From a checkpoint of a small transformer trained on Wikipedia: MLP 3072 SwiGLU, RMSNorm before each block.
Each number is 500 + 25 x the weight over its row's rms, rounded and kept within 0 to 999. Layers, rows and columns count from 0. Numbers have three digits each. The size before them is the row's rms in percent of the matrix's.

# gate: layer 2 MLP gate, 3072x768, rms 0.0416, rows 438-459, columns 96-191
# up: layer 2 MLP up, 3072x768, rms 0.0378, rows 438-458, columns 96-191
# down: layer 2 MLP down (transposed), 3072x768, rms 0.0258, rows 438-458, columns 96-191
gate438 101:550445497499482530467471489500463536496509503458504501477500514473530519479503516486498507483506526493483483502505545492548463522488511489469510487485475485539508509500521473519485496538497531520539485518512470498484563502495485492498484503477507523489538512457508488538529468465528533485
up438 098:555502491486530551494470502529464478482505497493460466539482512517521456455473513486532495484526503507495537524524475469492479551518483488519480481516488490485536563463520492481520500509482474535492447489492512549481512483482475488486499527475523463481499532460498550495478518516474524538
down438 100:479421533473507509499487519519448504495501521529506498525473462491517480494484491501505497545521472505500497481572505508495464523532545500478449527561486483484472508530495498450485494487512533507496438472492485521499495517446473531495510485507534484519476514455495540467488487496474476530
gate439 110:514504534482489472544502480528487485509504433516470468501457456522463533502490486515534502533476517484472448491479479470496512510506509508486479529490486485491515500479483508504476478538471509510536457528501534503481487456478548490490500497488449509488492463501475504518543483475501508485
up439 111:509509498507499524515550492495528471532497484472482520464520538524536491455443533476522444489514510500525477526483488511488510437522484477497531467546526520518489483508505508507469499517501499576534490513486496540491484433487464520495483487512495524502499459501508468469499516469472500526
down439 109:477508501477499490501506464511514474484498475518502523494523513484510484381521512557496468486435508526501473481511499555486518502524513496494582471476532511513493483497491476507500545496475507554512535516507499480509499518556471483463496505472504499517517453467493443498493525458503528505
gate440 097:521529515492439499475492508477461466478512481525512478551497502476497513509471536485445499470531536492481479456509541502506496496522529505519501519494542554500515539509492513476538453495510511491464482473526457446535520542510513516480462472497483472430490492515534534539500491506477496498
up440 106:485504499510484484474471510451546488476480481489481519489546491502543499532549436485510483490543517511485460483517474527535501512484480498497513497493507455458489518492509492496504500488515481530523425468500445530459518526491482513519506525478479529502527476519539475508500481507457489531
down440 102:479480466525540511500460487444557519542533490499486487488501527488549526494480433492509444484488475506511473495513515470470443482554515552475534504515523473463504509498471508434476482452479527480500481484473475484481490505530493483467479485502524481509530508471508488530521499523538498498
gate441 101:494465510471514458462496514504461513527472557466499516466491485483533519493523490482458488492492450477539491494505521506531444505515523503539505524466492486496525547493495478520525504519495494444465480492534498457495527538460453473479521536540480538460540513515485482502510462490519506489
up441 101:528489486502548546483536500561466524479484510494485520534444499501488527486483502500526543463500475493450473517522488526481509508493518457481505466512544463493517553451487489515477457462523487537507506482464527491549512542516509505468487519479516498526465500520525519493505482481493519509
down441 102:482483503494465483468537483467465527502511485507518505537533472517498501490497524481531532491471471519525489480485504502485479486541524511490480471477536555498450491510475513478435509484511550513511500535487504537508485517471558486467491514522497446522453514496498481527471508467502498500
gate442 098:474499506490510528486510477479496482538505474481496495500523512540520516482495471471490498495526502441518494512477476471515470537513506512496518512535487470512485459489511500527491524494513489495529520486507543477484509490498487473451494516517531524554537496448482464507535475506544449487
up442 097:525530494488502514480487520504485519481531495526500511492541500485509518457475551456499504481473516482449539510506548426545484497494488534504470478498533524514491501510481506539535471461507440453471478493478523470518527481509486489524451542543521488494508507491505512499478507501502506502
down442 098:487481491490505512498483478475487541491517496473525540569506486508492462503503489520488525517500440550459485486506497544524466499477506468447502467528540511526501495528506472488517490561475447449496529483433482459471502483495539483496474462491455550568490535474509483499505536493515502509
gate443 102:531518491475549522523481450505492561472543495531505493453515523472494524495530471497527501509511484486446430515501502491441513510464491535511513494479482497493518521508503505490502500496518527534485506449475512535440510507539505478511522449506487498528479461522507497480532442517466520480
up443 105:520493466452514530475415487478475529490547511465485564489514538498522510529522486476494508457521491494447491508515496465525512505559541493488498481509487471480500466489483481494483497507485514491549564490494472475503510503483493446511472508453482515501531504526501466474489478476516476492
down443 102:533473509475445514473505526493413501500498499511570527479500535493499511516523515488471493495474522525531472502476479497523474543497522481536471514528527479511449504479501501504505469484499547535490467480488514468476492547493479531498488485485475518513491534486506545482511486512511458499
gate444 107:550479506516530500473510412476493485518469537463485489503491421519548532478520518489487502522526442482507479511456470498462502529506536491493502511507513476475522547492472500507548535524478521512500478491459533507510479477488482506505515525493491525483472478514492500543471513505546518472
up444 103:516500529469512511519463493502492496526506478538540528496485485475492481503489473499532539489492493500499491531505449493500497520446513474480481512486522482487558529502452491461496458533501482511507460520533509534495475527493478523548499516493476469508503485550471505502455463509538472471
down444 102:501484540455495499522541509460511501485504514480422512496471481515464482508511520523555485530498478521452518464507471495508467509476474525510536481494500511500513492519503491542530533514512492511480457479502532513510489473468528515513520490496521508452483468524474522471492461492510556496
gate445 097:537495525451491472425520462543498504499466500491517519502466473485475485487512495509437486469486519488527474480479480506488495501503486480486474464482536464488520497506492518476493521484454491500486494523509525486460515529473519518499470484509481509454507500539515508508509490510511482532
up445 096:490499479509467497496504502489511459489458472527428492505534485520480493516524503451535464499489544525500447499491526506499504497524509477509476512498540524509486508517508540529506463486459480492539491493490503497456478530464470471464505505502510491460496463478475504521512512515546450534
down445 099:515524538475469480508470496475501453551514486475524501492560500482462535555481531466500474498486477487462538488515455522481469461431521488501501507514509505517471477495467481488514457535500502507504500485502507502491464484500493527505506516519520442497521492516554542498507519464506498512
gate446 098:465450497447583480469518519482497491513494454448489495507492538502510488488495528521466474476484528500509506546484524499517513504545518517514466533492513492494516521569553491505508434527510526475500495517521507482529500450490476503512476499510501486541447501477530498492523492531528498480
up446 097:463554516507550498451453489480476520460487500494500512453514532549484485499466530504542506468449500497521509547502527542519513492519470528502507468469473515454500482479526505482501483498521486481482524506501513484482480492512499506537457530500528495544497517507510500510492502491521506518
down446 096:487464527517490516502491500498504516478538534522506508511491495497451514442521499476494514513478496491475525507497468520511499512536500533501522504496508475472484510468493515478541514493536462506542484504492494471513483520486518528527495507493512504504463504529485486481534534530512506518
gate447 101:502531500486540442507480493453458444470497538491516473531522524512464494508500520481480525496512497496468484445490499496491499498510512471524488509496511521508518555475493480508526488560500458480484490479507528506520486496535552507513501481543492515474533464496467517506505484519502483476
up447 099:507523502508523476527498521473464469520459497505494539532533568555512492534497525504494475523524439482485479506551524503487530491515504498492499510484489517516492545526491520494501480507516488496488504495506488467498556508469526467483485461526503479484567470500537516490521467480484507513
down447 098:479509434461478475486517461468503520498512517523459494516546537482467521470499475475460506487473517495487475485501483523501519485489494535454485510474534515532536516504474498525468503509504466510509455531520513470509518551535493523488488467516535495477497503469496504516475545492518500474
gate448 100:559493476431476514490524486530461494483515513479504512509521522511547492472498515528489526534552456516475535494520487497460498563537503489559540487475473519508530527507455500461474524506512502531480541498487477477505527490511506513445523493460501521479490496529510535480501479452471488515
up448 099:472508490486541525527464483473483457487502445438559525518514469485489527476510487501479545453464416508508498548525471490538513496497517533489547497516495528480510495472474494482532505515498485488492535513484524511453501504467466490497533479489468507491513520501514467464511494503482498467
down448 102:482538473500520538519521516542471489519555530468515514510505477494499550416491534506505545468491472509499476505453530521520464506504518519517522468526492519515500545520529511517509517533517508506473499485535474468451548465476487478470477471504482498478497492461461484490558496506508511490
gate449 098:522519474491498507475474500502473495455530440491543494489492493493476515493533502508463536482495523495493504477487492491460501497495490490487517482453499519483508479485537473504484506509516542476472463512520503457508457490539502512473479480487495516443516490511496450547514488540473482500
up449 099:493488495483482483538525477511528503533493524556499523499517487508496503440470489515471476559497491478513494500502509512473515484461500529518544487502511495509533518532531504495536535464515525437527551495477482562530526524492504489452540483485509474500504510484470484503490481456476518552
down449 102:483455499509515492481510509462457483465485502484467501459520484509464484521548540497523519523506531460487515542518482489494473488534505501491517501487470476529507510448525491495530541504486501512506485519511473509511492494476538470530526490525553460458530485504478473482560508448491459506
gate450 106:485509494525507515497492531474489481513468515497512503471494476459536510486485468517458485523494472521521517534534570499521478496547439466514528559490524516496550485545496539466468527509496493486482481542519472457458522493498493503482497484506502514513473579576487509509541501505512502513
up450 101:477538528468521439501495511487527475479536551481502441511469547509517475496483490503487524478488530484485505469476499533505525481517488506481447534485505490476495496504438470539534500518465523512508510490529440484500492538474507451501519523536540505452461510484529561511478495541493525508
down450 102:495514490457438484546485502487525479441521541546484491481450530523471476513472506502534460481538494508502509498486513517509491480516498481492490493466507496517515455492492483535519536513468483518451535483506499506509469539498491522520503469516542491496505496479513476514458573480464494513
gate451 099:485516477496485516541519515474525523478520515504511505528508571479481471486527493492481508476470509503465505519539497517476529498496478491508466486491516585508555478513469537492487518494501492515531508468459524503500494525499532462528455474471540511414497492485502502499523506502453496543
up451 103:496448474498521504522545517507508491504473482508498522527526486507488531527536446509500516466450500493471502473467480472444474525495509496529493470445515530513479487489499525475502516487567521494531459513494506506495473520526517448493522469506484539461457535488538513512494446512464501517
down451 104:508474480480489492484527521499488506488492504562499499517487468488513516523539533474517470552507536498533486492497503527496466516478518473480465446486494518522481507503490496496498481501512515483528511495493478536502472540478459499490539481494527508521439499489519464505462497498509493493
gate452 100:493485546498477466522485451470532474508481525453456494502495509512504508505505526498459504471494471486486500490548482482546497465573484512519543490501493518513497544605505521521514517506463541542491500504530500541520429502499483540495502425492484508510498508495506493494510486516522540478
up452 102:543482504492477501542512502530500511521511478518500447551531500448517501485505473506479499510504552502524509449478483487475453522475481445478528507477508528497465483421531541489502499550506518460498481522510505503479510536534494512523458515533473512502518499460513497485480466481519537502
down452 101:495519487513521486536546580463501485496463500506491499471474472481493503538515517503493488534498521499585511510510486520490484484495488505534507473555483508498520447497473477508478472498509540517531478456493519490467517492511457488489496511454492497489505501526506492514540511474490514493
gate453 096:524522487503487498479530489491486518515475474481514461540510534485480518519502493478493452490504511483468491559508501497498519518499516509517550482504538588486500511497508487496494492492507489500443483511505486505471481533489513522463464480501468494482497493500504520508545455499502514496
up453 097:484487469497516522489527494535510530487485442522515541497549512550515485503549499464468464537503489519544553526507498525546547523484494486470543490528482492515518493534456529542497513492486491460509518496480493465526496545538534517498503520471518456513509507477496468522531480508496480458
down453 100:546507481516441543545527505500524530498518466496496510500496491522525544516478453474474483498529522486493490517503482514495505551492472520479488542526511522511511541491491489490519522484482476495521489510518512488479502489527488480447497495474493531497484530502506479509485492475454513504
gate454 103:535435512480500490467448534516442477466499545495551480512474481478480517458481474485504504553514491505553528498529491492492530504525503530501547518544516573499496501485499516460504488506475540504521453512494504558492520494508515459487463498533488509541493517495497511515530487522493491482
up454 103:515538514555464501487482490504504479500483465470502490485499526493473533529483454483513458493466495506514488490529476494514516441467493514479525481453496515520501511429493497482513522468499484536489523508520506491474494469531515538492483497517541569454511458496516432514502514460519541498
down454 103:480518531467486512523479510497531529454528467491504528474476507511503466503490513502459452487481466540554530457491492482439475466505490538568499524524542472438498512500425514465525525474512513502499462520482533485461529528490526533505491471468490525543494536498490479446557487474470512470
gate455 096:527513485530514526526485500538478499523515525447481514473475498521495526533448476514489518531492533502488541463470510494509526510467483472479460524520499473507528523472539517468543480502508502496509533520518487506489530533485518500528480527489513483522477470528515528492465492515507486517
up455 099:455491510481474521498480480522483524531507539542488508499497523532500512505488544501516549455497492487497510490516522514539516484463511464497482513511502487493488488479495542483527522496502481488467469524497450515467503495510521525556528469446575486523500507518476496511488459501508504539
down455 095:481485536459443531527467533480498483504463541503524499491480508487521495484506502532506526555481528469484502508509496486502506536487510490491482448531522477494509515478501457470497493550469482476472498503490459482535538472496461513521495511485473510448468488517518497484495517478503477481
gate456 092:498456484502497490487508550518513464485495509512502494488506466500499483519496483461542519489499518490534513485510495493496474434503471544493481471502523508514490535513522479426545537542508485484517451512502468545493484423494526523476515531537521527507502479517518484496496482500542470470
up456 094:488504482492472515494515482505525472444489492523490505457530530522532487492483509463505479500528506486505524489506485540525482526540480504485529495510489549498508480490504507476552481499460512501478498473520492511485524512505525485554516558491461484481473506500508533475504522478484510532
down456 095:473484548500500501529503473505529518499491460441481506521479461474550425493501476510502522461532511509495534502501462508525542498530519474506484486519538500506568494507494498489510477550528514491537489504473454541507511465509490489505486515508467489490442497477510495565498496462475500500
gate457 099:549466522434497544464573443456524512548492499526490515507458535480530530535497455468507476501524494492490511528526534501518494520534499496517524496515530489501518480524457493531451494540477470505468494479506558542485537533456462521458480489501520484486502489563507544543512498510501485482
up457 097:537537485502493532507523523475523468508511558492558518516553490511535526537492492487541506542484496508491526521480454503520470506503505461487472503543515492509532537473500534474514543467461474565473508454481508500475511452473517461495544539539500518512527527479520489432483533474495501476
down457 099:492515470534511461490502462491452475522502505492517515519479467444547512459530516520499548515496518474481483511524531531466521512498542485498490507512488502513486553462518514490524500455504481504509519525489523505532497538499470475487528503486477481504439471510485469460476463516477516443
gate458 101:540500515542502513500472463537496461514498478479507510511477488564502567508515452490477500505528482508480490534515424488504447501493502510526525538519486513522494570527509530478525498501504505527483459484496516487511525506514492486485464503476463522491481451498494477497513474478531483484
up458 100:522517474461485499503489496510485437502477525487514535519542512531481484482478476478488503514525468496506519524488478527523468527496530508489498482519514523502479525504522490502495497473505526529491520479490486468535497490514491537460522521514504472501561527482514461531483492514505483479
down458 102:480524559486496493482456529496482489517492498531461522490494498466487511542503563486497501547484509514515486492544534535510463496507487508519510499522522497525472472513524516529477504536479453498490474483500524517508499504474503485544491430484505485518517510505511550531445536509478492470
gate459 100:520509492518493479498484511477465443512501481535477504507474463496468477480463466462432483486505458508512518502470528487517480511492529495461501477519513542482498482513505480548489547510508476516494490531472544483482504543481533503542493499554460463485505492483498528539482515476504505500